Each number is 128 + 24 x the weight over its row's rms, rounded and kept within 0 to 255. Layers, rows and columns count from 0. The size above them is the row's rms in percent of the matrix's.

# layer 11 MLP up, 704x256, rms 0.0857, rows 494-510, columns 0-63
size [102 102 100 104  96 100 100  99 102 100 107 104 104  94  98  96  99]
[[123 152  68 126  96 145 140 129 113 148 132 104 108 107 150 113 121  85 142 104 168 114 151 175 150 115 164 177 150 115  76 149 151 139 133 138 150 157 115 103  83 121 183 142 107 111 115 172 124 143 131 131 105 152  97 118 137 194 151 119 136 112 124 144]
 [172 127 129 130 155 129 118 133 115 114 124 118 139 142 146 125 142  93  84 164 132 103  98 113 112 161  82 140 113 111 139 153 122 111 125 110 171 114  87 122 142  94 144  93 136 152  93  76 109 103 142 104  97 117 130 160  79 158 182 118 120 146 166 123]
 [109 136  87 146 137 123 121 105 159 151 110 126  99 100  97 150 129 144  91 134 110 174  79 109 127 134 106 149 136 187 138 145 174 137  93 105 117  96 109 100 133  93 125 122 133 144 147 124 110 118  98 101 195 117 114 124 142 125 141 122 115 105 132 142]
 [100 125 123 115 101 107 138 106 114 122 173 102 129 182 107 140 152 110 130 130 130 103 119  97 119 116 142 112 158 139 120 133 131  88 115  90 134 136 148 129 138 148 132 177 108 143 152  92 131 137 159 133 128 155 178 166 153 153 124 108 112 141 127 127]
 [123 168 136  80 100 118 139 134 151 180 103 128  81 154 137 101 103 143 164 155  99 114 154 109 123 150  92 108 125 144 139 106 134 142 155 140 159 136 116 131 130 161 140 145  93 144 116 118 135 114 114 112 112 135 117 126 122 123 111 144 119 125 127 167]
 [139 114 127 139 130 168 168 188 121 164 158 115 103  91  95  89 142 100 122 143 105 137 109 143 137 114 143 110 168 119 121 119 151 138  78 133  67 120 133 120 115 160 135  81  83 142 138  52 117 113 149 146 153 116 107 153 128 106 117 111 149 135 113 135]
 [103 134 125 111 124 137 148 153 114  76 139 113 175  99  88 107 171 146 138  91 155 122 107  91 107 127 120 144 102 129 117 105 129 127 104 144 142 142 160 134 147 144 140 148 113 125 131 135 167 140  95 161 130 121 117 115 146 159 105 139 116 139 120 135]
 [135 111 133 123 145  87 102 157 119 148 151 100 112 116 153 158  78 116 136 116 124 122  85 150 140 160 177 124 158 135 104 140  93 150 101 155 131 126 119 122 118 159 163 136 106 113 149 146 156 132 147 150 146 106 151 128 152 144  61 125 114 144 127 137]
 [151  93 129 155 184 111 139 104 133 125 113 194 114 153  85 128 145 114 118 171 129 133 118 131 121 108 121 149 128  75 128 121 126 103 115 161 124 177 123 118 131 166 144 101 129 123 140 147 139 131 122 126  86 117 102 123 106 186 179 120 117 161  88 139]
 [119 156 166 149 150  80 155 105 158 151 133 136 130 108 122 134 133 113 110 139 114 125 124 119 137  97  99 146 138 110 139 135 119 133 144 143 137 123 126 167 146 133 114 111 165 161 156 129 131 147  66 123 159 109 149 143 126 123  80 138 101 121 139 138]
 [145 113 107 117 119 119 121 150 184  94 101 104 121 120 140  96 159 154 119 128 133 181  97 146 136  92 145 110 154 119 111 165 155 155 120 128 140 138 138 121 153 115  76 121 158  99 106 128 148 163 136 132 165 153 159 173 156 141 137 114  61 128 109 133]
 [124 143 118  68 138 140 122 115 128  93 143 114 144 128 133 118 148 104 139 139 139  86  99 113 123 134 136 160 147 158 129 104 101 121 125 145 104 117 157 111  53 143 160  90 118 153 120 123 124  63 124 100 122 136 117 135  97 148 112  85 145 143 106  92]
 [123  98  93  98 122 137 124 132 135 133 125 159 140 134 137 115 115 116 156 126 117 114 113 123 107 118 134 129 143 157 148 122 145 112 132 162 144 112 117 127  90 119 133 140 144 121 147 128  79 167 130 143 159 127 157 171 121  80 103 150  91 125 110 140]
 [105 135  88 126 137 156 131 134 119 137 135 127 156 143 105 118 110 117 151  81 110  85 115 130 153 134 125 150 116 101 111 129 133 138 173 133  91 125 138 121 106  96 125 134 164 161 123  99 182  96 118 140 125 101  83 124 111  92 169 143 145 102 183 139]
 [128  96 169 149 108 115 146 100 142 155 123 161 137 115 124 148  95 112 159 129 139 147 112 119 151 158 158  92 110 139 143 125  92 123 164  90 127 137  83 147 114 123 147 105  90 153 144 165 136 116 140 167  90 128 157 117 170 163 171 121 151 130 116 139]
 [125 123 158 127 130 160 159 139 156 137  95 169 106 160 119 141 129  97 193 156 189 153 138 166 112 132 105 103 116 125 155 151 155 135 165 138 109 137  92 149 140 157 132 148 129 111 105  98 131 132  90 112  86 133 147 138 130 107 101  76 109 120 128 126]
 [143 114 123 152 122 117  96  76 114 146 133 126 117 153 138 163 106 123 124 131 124 144 101 142 130  77 114 130 127 131 153 138 175  98  82 138 140 123 127 103  94 105 136 102 127 116 126 144 167 119  83  82 157  58 126 141 135 113 145 116 135 117 141 101]]
# layer 11 MLP down (transposed), 704x256, rms 0.0756, rows 494-509, columns 0-63
size [104 103 101 104  98  97 104 101 103  99 105 102 104  95  97  97]
[[153 143  89 101 116 138 127 182 137 176 103 117 118 144 161 147 161 120 133 104 103 142 119 121 140 116 129 153 152 154 159 132 132 162 102 158 107 137 117 142  99 125 141  96 116 136 134 143 127 157 100 137  90 122 102 114 162  92 106 129 131 140 104 110]
 [159 119 126  88 125 126 126  96  91 128 120 186 128 126 146 191 160 171 139 123 150 136 147 110 118  92 164 113 133 118 107 151 146 145 123 121 146 128 183 171 101 133 137 132 111 143 115 133 101  96 154 110 114 192 102 128 134 127 133 127 112 154 178  91]
 [153 146 101 189 107 120 113 157 151 141 140 116 183 128 149 130 123 110 144 118 137  73 116 116  97 112 140 117 121 160 126 122 143 133 105 160 135 166 109 111 152 178 133 174  99 120 142 109 116 119 116 156 146 108 131  48 161 119 122 144 104 158 161 138]
 [161 176 110 147 144 149 175  94 105 124  94 108 143 139 133 158 133  96 149 107 133 119 142 126 126 133 102 156 149  97  76 159 160  96 142 164 106 123 145 105  96 148  88 143 151 137 120 140 100 138 142 156 121 109 104 135 159 132 124 105  88 176 162 113]
 [119 135 127  66 136 132 156 116 111 135 119 161 105 117 141 113 114 143 143 136 139 137 169  97  87 109 102 141 142 163 136 120 145 129 100 125  98 109 119 132 168 107 160 110 174 111 117 163 107 130 120 127 135 123  98 126  98 162 159 147 139 133 120 163]
 [143  90 109 149 161 108 119 170 107 164 111 112 114 106 120 119 106 131 152 123 103  88 117 152 115 120 113 126 144 117 130 119 115 129 127 116 102 119 106 102 111 146  91 141  99 106 117 153 100 139 144 161 160 148 137 129 156 111 111 125  98 117 120 157]
 [101 143 113 136  88 105 129 114 134 171 115 126 115 136 146  98 143 132 128 122 128 131 103 124 101 161 149 132 118 103 165 116 103 140 105  97 132  97 122 171 112  93 134  94 172 109 115 148 153 109 158 123 141 161 140 137 136 140 111 143 139 127 110 166]
 [151 106 116 131 139 165 118 118 148 138 133 162 157  78 111 121  88 126 136 128  93 145 123 151 127 128 129 115 136 129 125 169 100 126 145 108 157 156 132 135 113 160 105 127  94 168 140 155  94  92 137 119 112  85 117 130 167 112 147 120 110 132 103 165]
 [136 157 131 124  95 135 119 109 161 145 111 122 148 154 102  76 163 113 129 110 117 142 133 140 120 116 116 129 139 103 176  96 152 147  99 171 117 126  96 120 147  97 102 154 117 114 119 119 169 123 137  80 134 148 152 136 131  89 142 124 188 130 157 131]
 [122 185 112 131 112 132 125 150 126 147 123 147 161 132 168 113 135 163 132 123 124 129 168 136 131 149 132 124 149 129 119 128 111 194 134  97 123 142 109 150  92 159 118 138 143  86 135 143 110 129 124 162 116 179 110 161 131 138  99 137  90 112 137 175]
 [ 99 166 139  83 137 138 137 106  95 120 109  67 138 119 144 118 112 145 100 129 120 106 171 160 103 133 146  92 136 149 167 134 103 134 139 142 107 118  99 116 155 110 162 143 165 140 150 134 161 112 135 134  97  90 146 120 133 189  91 130 171 135 129 115]
 [119 114 106 103 133 132 124 117 106  96 160 119 165 104 177 151 109 105 136 143 145 148 131 116 126 120 127 137 118  58 119 141 144 152 116 166 132 159  91 125 124 129  88 115 105 105 148 118 110 118 131 151 157 133 146 122 155 123 107 165  99 157 131 113]
 [100 127 110 157  83 140 142 128 128 130 129  92 124 159  89 144 136 130 125 149 121 145 167 121 146 145 145 126 100 138 123 145 106 137 110 143 147 130  96 158 124 104 154 141  92 103  97 112 133 153 137 157 125 154 154 129  81 105 135 117 106 171 139 139]
 [140 155 154 118 124 104 146 111 115 109 121 147 146 129 130 123  99  90 119 130 103 125 127 131  78  70 113  77 152 192 112 140 153 154 115 130 128 111 134 105 143 133 131 115 104 145 172 104  84 127 151 108 156 130 150 152 121 158 105 134 101 153 141 119]
 [158 127 122  98  99  91 125 114 166 137 150 116 125 148 154  95 128 139 140 148 139 104 127 114 135 118 135 145 103 173 156 128 139 123 123 117 154 139  93 164 114 114 152 106 112 129  77 109 136  89 112 153 119 139 115 141 164 134 107 103 126 108 117 178]
 [144 155 167 142 139 173  97 120 120 159  91 140 147 153 129 144 147 139 132 140 123 131 153 122 154 113 104 126 125 157 119 121 113 117 158 135 137 131 117 118 139 141 191 140  94 134 155 130 120 118 117  97 118  75 133 110  87 116 106 132 142 128  75 164]]
# layer 11 MLP gate, 704x256, rms 0.0925, rows 495-510, columns 0-63
size [103 102 106 104 102 104 102  98  95 107  99 108  95  94 102  99]
[[112 140 138 171 147 149 101  54 147 137 147 130 113 161 113 119 100 147 138 140 152 144 129 151 131 109  84 114 123 160 102 125 139 135 137 126 135 131 132 158 154 171  71 130 112 143 126 113  98 131 126 122 136 146 114 150 147  90 113 137 104 132 117 132]
 [163 115 118 117 142 103  93 120 164 159  88 113 127 115 124 130 160 102  88 104  92 137 140 128 105 150 153 124  93 129 104 131 156 141 116 163 148 149 125  90 129 140 172 128 145 145  73 148 150 122 168 104 133 105 127 108 129 137 108 147 126 142 151  99]
 [131 117  95 101 142 176  88 123 140 138 158 145 102  98 118 174 169  76 116 146  87 126 111 102 143 135 108 122  98 103  90 127 164 128 115 130 121 130 147 125 137 143 197 112 146  94  89 105 107 113 142 146 128 135 105 133  71 142 151 139 124  97 139 152]
 [109 161 159 107 173  92 138 167 153 155 125  95  91 123 122 149 126 170 169 136  95 112 134 141 125 141 108 118  97 167 115 119 124 132 130 148 138 141 152  95 109 152 152 148 113 120  98 101 167 142 112  98 127 110 137 164 113  96 107 135  85 119 150 124]
 [164 116 120 135 175  96 123 127 128 131 144 117 128 116 153 109 145 101  98 119 112 103  98 105 131  90 118 111 150 122 108 108 170 122 123 157 138 161 136  81 140 142 128 175 128  90 119 132 139 164 152 143 149 123 111 172  67 148 126 103 143 106 123  73]
 [133 164 102 116 163 116 114 145 125 108 167 103 162 111 120 150 152 135 135 148 144 118 113 109 121 105 134 141 101 135  94 112 154 106 124 145 130 133 151 140 135 136 163 156 127 149 124 123 150 139  98 192 137 142 108 135 133 139 116 157  86 111 108 126]
 [ 72 129 118 164  92  95 108 125 124 104 127 108  96 101 110 112 135 151 158 144 104 117 138  97 126 110 194 104  80 119 132 138 117 121 133 151 120  79 112  66 117 101 121 155 133 171 133 115 130 130 137 141 163 134 105 101 133  90 128 157 148 151 144 119]
 [114 120 115 135 127 119  46 147 133 102 116 104 161 126 116 109 138 101 155 190 141 166 154  92 107  84 161 125 107 115 148 127 118 106 139 160 136 123 131  78 127 180 124  86 103 128  85 117 169 114 112 175 118 144 167 126 107 125  99 146 105 104 130 146]
 [112  92 144 138 115 120 143 142  98 130 168 146  96 117  90 112 168 147 101 144  94 151 156 106  88  96 157 132 130 136 121 116 175 134 117 145  98 128  96 102 108 133 130 154  82 157 142 142 163 101 145  96 129 102 172 104 147 138 148 125  77 127  87  89]
 [137 114 119 113 162 119 101  65  98 137 127 156  98 158 125 176 118 123 135  82 158  99 117 116 102  98 137  99 150  88  89 103 144 153 135 152 138 141 102 125 123 137 139 122 134 121 128 153 138 119 136 146 106 136 125 138 112 131 122 111 132 135 130  98]
 [138 174 130 110 158 136 140  93 125 139 104 116 103 117 131 136 102  89 137 111 152  93  90 148 146 135 149 138 131 116 134 136 125 128 140 176 134 142 157 120 151 133 146  87 146 132  62 148 142  92 137 157 126 125 150 136 129 134 126 112 116 132 111 131]
 [125 141 148 104 141 132  80  92 134 128 134  88 145 104 151 145 138 106 132 124  99 121 117 117 122  93 156 122 149 150 118 139 135 121 158 164 154 151 131  98 142 146 100  93 160 168 116 111 107 145 170  97 181  93 146 149 128 119 160 137 154  95 139  91]
 [103 112 173 136 128 120 118 137 134 145 147 134 117 101 122 140 134 130 137 163 165 191 127 126 116 100 151 108 149 130 154 120  84 146 139 121 121  75 153 152 111 134 107 147  95 111 147 143 119 120 132 122 130 137 122 114 121  96 120 125 118 118 127 103]
 [ 89 131 174 113 115 131 146 115 133 167 159 105 141 129 101 126 154 141 134 121 130 119 165 101 119 140 138 104 164  90 139 122 112 150 135 168 159 113 145 126 128 124 110 121 130 186 151 159 146 161 165 104 104 121 122 152  83 129 137 190 128 101 134  92]
 [117 125 124 114  99 136  88 128 168 116 145  71 124 104 130 142 143 126 140 132 103 170  72 162 168 160 109 130  99 130 159 113 163 137 110 125 114  84  98  66 128 175 111 130 133  86  93 128  96 158 157 114 168 126 115  98 139  82 119 155 122 147 168 107]
 [ 76 160 160  64 129 119 117  86 120 135 100 118 102 119 166  91 149  91 143 112 129 144 120 132 155 122 106 121 160 117  74 126 174 158 110 137 114 146 139 115 138 174 120 150 107 112 134 140 128 129 114 167 136 126 109 126 134 149 132 169 121 118 141 116]]